From a checkpoint of a small transformer trained on Wikipedia.
Training: a variant of Muon for these matrices, 260M tokens, 15851 steps.
Each number is 200 + 30 x the weight over its row's rms, rounded and kept within 0 to 999. Layers, rows and columns count from 0. The size before them is the row's rms in percent of the matrix's.

# layer 7 MLP up, 512x192, rms 0.223, rows 322-333, columns 0-95
079,202,210,281,228,192,174,219,200,204,226,201,242,223,230,208,242,221,259,176,188,229,219,177,253,227,201,196,178,202,207,161,247,185,189,221,219,186,219,130,201,243,181,181,217,175,214,170,147,234,169,159,264,203,274,190,192,238,137,181,269,236,258,188,216,254,210,150,211,263,206,147,206,189,202,198,260,190,197,221,190,205,140,179,238,186,186,206,217,182,222,227,211,203,209,203,194
093,204,220,248,224,177,229,201,149,235,161,173,252,216,203,189,170,203,186,278,191,181,177,196,187,134,219,153,175,186,210,190,193,213,228,219,182,164,121,216,143,225,196,212,224,208,201,195,250,222,193,215,261,198,182,194,155,239,141,243,182,232,235,189,178,176,169,141,161,202,175,207,236,210,196,182,184,220,230,188,212,173,234,177,237,193,146,280,157,210,182,194,174,216,214,186,223
092,218,235,204,187,225,171,211,238,160,191,251,209,152,245,194,257,253,210,208,223,245,233,214,200,240,220,172,230,176,197,206,204,148,231,235,202,141,147,185,185,198,205,235,210,198,221,213,205,202,229,193,203,209,210,236,151,226,211,183,245,182,211,168,212,239,201,177,198,213,232,216,188,204,196,180,210,164,190,195,192,195,217,176,246,175,237,186,215,234,169,210,190,168,222,231,219
098,199,176,219,163,265,210,237,205,210,198,209,265,181,190,155,186,224,185,161,206,208,193,277,179,224,192,167,209,219,219,182,192,189,214,178,219,147,181,204,218,244,201,216,200,195,206,186,207,193,172,199,187,166,253,187,235,218,195,199,200,190,165,237,193,217,204,214,251,210,195,232,163,191,175,231,194,237,249,167,218,187,248,228,191,223,247,169,144,146,186,203,155,180,239,162,192
097,181,241,229,209,164,260,222,198,206,275,233,251,207,231,185,213,203,224,246,198,241,209,206,239,205,210,156,226,232,176,256,186,172,191,185,180,218,235,190,169,147,198,188,196,229,202,237,211,190,221,208,176,234,222,218,250,171,214,208,140,236,160,226,178,184,213,215,228,271,216,232,191,183,163,204,201,196,234,240,236,213,206,240,174,186,238,200,222,178,191,159,185,260,248,192,194
097,164,151,196,181,208,218,187,185,226,226,183,231,219,212,219,186,240,191,167,222,198,220,199,201,226,210,178,115,237,244,175,206,184,243,220,238,203,221,142,247,167,198,168,208,190,161,217,190,248,224,178,141,168,161,205,219,161,174,246,209,173,147,202,130,256,218,218,195,201,230,216,230,281,186,170,169,192,208,214,186,213,213,162,178,243,215,231,164,155,174,209,238,165,210,235,175
100,213,204,207,205,183,196,209,200,194,152,238,151,200,191,222,158,190,193,206,246,160,231,242,174,239,212,211,174,138,179,168,223,250,197,202,242,226,185,174,204,158,261,173,139,157,141,178,240,272,247,230,192,170,232,167,184,165,180,171,214,192,189,179,191,265,198,225,176,209,195,233,126,233,247,268,194,195,218,191,177,195,239,175,153,177,224,224,228,235,149,176,207,162,223,175,232
112,127,170,252,173,200,177,192,191,201,200,170,177,232,148,137,181,251,188,173,249,221,223,206,234,168,177,241,179,199,226,217,207,181,203,183,200,193,200,174,158,167,184,202,235,226,200,212,223,243,170,191,177,197,173,164,156,189,199,197,242,190,213,171,178,208,185,214,167,193,200,214,186,133,274,217,136,206,171,138,221,166,208,172,211,179,230,197,158,254,181,216,235,237,154,213,250
100,225,222,192,199,147,174,159,227,223,206,171,168,226,162,158,191,208,260,225,181,180,220,187,231,161,164,199,242,255,92,171,160,177,176,211,251,236,178,150,180,203,181,189,260,232,247,145,224,192,173,157,226,166,166,230,162,198,204,193,219,227,231,190,207,179,199,238,154,196,167,201,194,215,232,200,222,160,163,197,226,218,213,164,188,181,198,180,188,201,191,138,209,195,174,170,203
096,192,217,248,198,174,201,200,156,167,142,145,219,218,197,210,237,239,180,172,196,180,212,233,238,225,171,213,163,175,163,229,208,230,245,205,179,181,194,172,250,205,239,218,242,189,195,195,173,218,165,187,146,228,223,187,202,208,208,123,197,188,208,265,210,228,207,188,165,262,162,192,189,193,223,155,219,175,253,167,208,190,241,187,227,174,171,205,222,247,202,192,239,235,215,156,157
113,157,248,259,183,193,174,176,176,262,245,204,231,118,189,152,187,141,190,155,185,100,214,185,134,189,220,177,152,230,219,201,190,221,217,219,181,199,180,159,191,225,227,218,188,217,224,197,172,209,183,196,169,213,236,129,224,202,183,144,226,203,175,184,195,181,205,206,175,209,196,230,190,202,173,179,157,212,202,206,201,214,188,158,187,228,194,238,204,198,247,232,221,228,240,224,208
099,180,157,203,180,266,208,193,206,253,204,214,191,245,199,251,174,197,157,189,193,175,188,201,155,214,173,229,224,159,229,146,193,211,204,235,202,175,239,212,255,250,191,187,228,247,211,143,232,155,203,224,253,204,176,137,234,214,198,196,199,216,195,231,233,240,150,210,173,210,249,191,160,201,169,163,220,285,172,236,187,201,167,257,200,190,201,204,183,185,160,173,243,193,210,185,253
# layer 7 MLP down (transposed), 512x192, rms 0.0781, rows 322-332, columns 0-95
104,189,154,237,209,194,205,188,240,218,155,235,251,226,164,184,204,188,211,195,232,210,215,241,158,140,219,178,221,180,209,170,171,191,216,218,167,189,203,217,213,190,211,205,189,164,206,214,268,202,203,167,176,161,230,211,187,152,173,193,225,191,239,190,250,181,200,148,171,193,228,230,176,231,204,245,232,252,211,222,207,174,190,199,182,168,214,160,234,195,199,161,180,204,207,225,181
094,226,215,201,171,199,242,234,208,165,201,149,262,171,270,186,261,200,218,177,190,194,224,189,213,158,219,174,226,248,177,157,229,246,190,208,211,238,187,248,240,205,188,219,221,228,103,218,224,202,222,202,204,219,211,218,200,209,200,212,219,193,192,204,179,227,246,218,168,227,171,207,158,157,187,174,191,237,211,244,191,188,206,188,185,178,195,178,173,217,214,212,222,249,255,167,112
094,207,158,237,188,193,214,159,236,129,177,204,203,166,178,198,176,223,218,187,203,206,238,175,196,252,181,185,169,252,194,182,216,230,207,188,176,180,193,209,207,206,204,187,208,222,171,168,231,180,210,193,167,203,159,156,176,140,185,216,213,182,185,179,123,249,244,188,210,203,267,175,194,244,192,255,240,212,201,187,183,179,202,251,216,175,212,216,204,193,197,198,205,240,191,245,210
100,171,180,185,240,163,217,218,196,201,172,165,201,188,230,155,144,136,213,263,215,170,165,191,237,178,179,183,233,179,233,230,201,201,171,214,193,209,216,169,172,233,222,194,157,247,242,206,202,205,253,234,216,258,202,241,162,218,190,179,250,228,223,231,156,173,240,156,178,213,206,207,240,212,211,176,181,213,207,195,170,247,171,199,138,220,187,196,249,189,201,236,246,215,142,236,231
095,192,163,183,167,207,137,152,216,172,194,169,184,241,174,238,213,193,174,193,228,189,204,195,172,211,194,201,182,216,230,177,222,179,155,206,221,255,168,197,258,255,215,235,197,186,180,154,129,178,239,175,272,196,247,192,194,182,163,179,192,196,194,201,226,246,193,185,229,185,110,180,196,227,211,207,184,186,239,185,142,197,214,190,201,240,175,191,178,190,248,188,193,163,141,205,284
097,179,166,161,255,172,157,199,190,150,179,181,213,171,210,220,183,184,218,184,205,177,219,269,172,200,195,234,216,156,211,207,198,200,190,157,199,183,206,200,127,224,196,164,204,200,218,289,176,164,222,167,202,215,215,239,187,203,194,164,194,182,177,226,227,192,202,147,176,204,157,163,168,187,207,196,201,229,270,207,161,160,190,154,228,195,175,200,173,183,176,211,202,204,221,195,186
100,209,197,190,213,204,219,208,189,201,201,143,242,225,152,187,219,184,158,193,224,187,161,214,195,202,161,159,211,222,190,173,206,211,162,234,181,154,213,256,213,214,245,211,213,213,244,189,233,145,191,179,174,208,187,126,238,149,233,218,171,198,170,214,266,154,205,153,226,198,219,213,215,109,192,137,256,205,210,218,174,185,154,231,222,196,239,225,159,185,175,242,166,166,166,218,235
103,184,213,200,220,210,176,211,209,217,237,215,258,209,208,207,172,193,168,172,186,227,189,200,159,220,187,233,228,256,165,175,181,220,235,193,202,194,255,215,145,220,222,225,186,189,200,264,199,137,227,202,189,245,220,255,147,198,215,219,227,222,177,227,203,234,220,191,197,258,196,197,187,234,208,215,223,238,224,199,140,229,146,169,192,264,186,217,190,192,217,183,212,255,227,188,145
101,199,217,203,209,249,164,252,188,251,180,203,240,257,162,243,228,185,187,172,193,139,177,226,203,170,223,217,177,178,204,180,239,222,169,179,225,133,230,251,226,224,196,162,190,178,241,206,214,173,206,233,175,208,209,208,203,173,256,159,232,188,228,225,165,169,183,243,222,190,199,207,236,205,209,224,195,225,178,173,239,175,175,219,170,227,209,217,229,194,194,205,207,277,134,195,171
103,183,149,177,216,184,223,154,226,176,215,186,190,240,247,160,228,197,218,218,259,156,128,197,158,166,200,184,187,205,208,217,230,156,176,215,223,170,166,181,237,214,241,156,187,177,151,213,171,211,182,245,217,241,169,182,236,243,235,239,187,208,205,223,204,187,189,232,171,234,205,194,218,164,188,167,175,216,187,230,214,137,167,138,223,174,227,221,206,161,198,205,213,162,154,245,183
115,147,211,210,192,213,163,197,222,218,184,234,157,197,180,210,188,215,245,241,198,158,184,153,215,212,154,166,206,173,181,179,204,193,201,182,175,220,183,210,150,172,258,259,142,175,204,196,180,183,214,246,221,174,148,217,134,160,188,241,200,186,157,190,228,205,235,228,193,231,156,240,286,200,181,207,189,184,148,246,199,193,182,199,206,192,199,187,220,222,205,168,212,213,223,178,156
# layer 7 MLP gate, 512x192, rms 0.21, rows 323-333, columns 0-95
093,260,194,198,202,203,233,245,219,148,211,210,203,170,228,256,238,183,221,259,193,239,197,250,230,187,154,129,171,227,232,183,204,188,259,229,222,187,143,231,252,236,195,218,199,190,230,209,197,203,190,229,206,216,142,177,212,207,199,204,224,278,211,190,217,207,224,169,180,205,210,211,249,240,243,224,191,216,211,177,183,221,201,162,212,144,225,189,189,203,157,196,211,221,186,216,231
089,123,156,174,239,154,201,161,178,194,228,131,136,230,221,207,219,226,224,140,213,200,216,217,247,202,174,211,184,213,211,214,188,253,226,191,253,190,182,182,174,203,225,154,194,156,196,234,186,221,212,179,148,194,194,162,213,226,97,178,179,158,208,229,237,211,239,193,198,163,199,176,226,209,261,237,203,189,184,181,137,186,197,200,143,220,163,219,179,169,202,226,201,203,166,177,178
092,160,190,244,193,166,216,231,158,140,130,172,208,212,251,207,199,228,188,171,221,253,236,195,219,222,142,164,212,217,189,200,252,208,162,182,200,247,202,197,197,203,200,167,203,181,234,152,187,199,204,195,210,174,163,208,199,208,166,174,174,198,184,228,160,157,129,203,185,196,190,207,199,204,188,129,261,148,249,235,174,217,159,210,163,187,168,233,260,206,240,220,192,271,179,213,189
093,209,218,162,211,207,194,210,193,169,204,156,140,167,258,211,187,187,227,232,220,228,220,211,256,149,179,200,227,203,238,193,167,246,201,168,143,256,177,240,226,246,175,218,200,225,215,165,252,222,236,159,186,194,171,239,215,197,223,208,186,227,185,272,171,188,185,238,221,211,237,167,222,192,121,187,181,249,217,167,203,208,170,193,144,201,188,195,269,175,158,143,179,210,205,199,177
103,230,174,213,193,119,229,172,228,232,171,188,242,235,181,137,234,183,184,251,192,174,208,165,218,191,226,189,179,203,171,214,179,222,191,214,194,205,220,186,179,210,204,195,166,261,231,216,126,179,196,226,204,210,168,224,175,270,240,176,205,220,162,219,268,229,194,214,185,219,209,252,209,135,248,189,237,223,202,308,189,190,201,200,183,216,206,154,227,201,214,169,193,174,204,235,205
100,227,264,191,214,195,192,275,161,247,225,182,211,203,166,212,129,155,175,231,187,182,208,135,204,182,193,169,234,241,217,236,207,161,256,209,175,239,185,214,218,180,236,171,203,215,212,207,170,129,181,176,223,150,203,243,173,216,188,230,189,179,145,237,236,202,165,201,184,196,252,262,228,214,158,212,207,256,178,190,237,193,172,189,203,208,180,214,207,205,259,188,186,180,246,181,157
106,192,212,216,215,205,177,195,224,163,197,191,171,237,225,196,185,150,177,223,228,216,235,224,226,245,202,272,219,137,244,224,192,195,204,245,182,187,245,178,202,189,241,195,143,203,172,151,205,208,188,219,225,202,210,214,200,256,180,164,182,223,194,165,184,234,187,185,216,183,230,218,180,224,221,176,207,206,220,200,202,219,213,186,211,217,222,175,275,161,193,147,247,182,216,196,222
099,231,205,231,214,245,192,179,188,259,171,191,235,210,166,203,238,150,234,205,193,177,182,191,194,213,237,233,267,231,192,224,205,129,198,227,208,211,150,222,205,230,206,230,253,221,242,201,207,158,224,215,222,144,180,212,241,174,218,160,206,211,174,227,161,210,172,258,187,213,188,179,192,209,192,175,179,255,171,161,204,262,156,155,208,244,220,214,195,184,218,157,229,197,121,175,235
098,203,167,137,233,259,153,184,218,215,228,126,182,201,231,184,212,194,206,216,230,252,268,207,193,207,262,206,233,254,232,176,206,217,210,235,182,230,214,251,215,224,199,223,169,211,219,188,147,207,145,225,205,198,199,177,186,193,168,247,258,180,218,166,226,131,167,214,206,138,256,252,244,219,201,181,188,228,224,226,188,266,172,182,191,202,244,196,141,178,235,183,186,195,200,185,235
109,242,235,134,253,207,230,216,213,156,184,171,176,204,159,171,203,227,219,172,232,263,193,228,210,180,210,218,236,187,210,211,208,178,140,197,225,236,249,218,221,170,163,176,198,231,181,198,246,178,208,176,197,171,210,222,204,222,215,221,238,244,236,184,246,218,212,184,253,166,222,205,212,168,194,211,226,202,164,176,152,137,233,221,221,180,174,189,124,248,254,192,217,176,155,173,210
093,171,139,231,221,226,197,208,230,174,181,213,151,206,221,217,214,184,198,188,187,153,218,238,221,209,167,168,200,227,238,169,114,206,259,222,213,165,238,237,196,219,228,211,203,228,202,125,194,190,186,211,168,237,180,162,193,248,183,182,192,273,200,204,229,235,200,140,136,170,213,198,243,186,163,247,229,209,133,194,229,223,213,235,186,168,254,229,270,194,134,186,213,193,163,169,215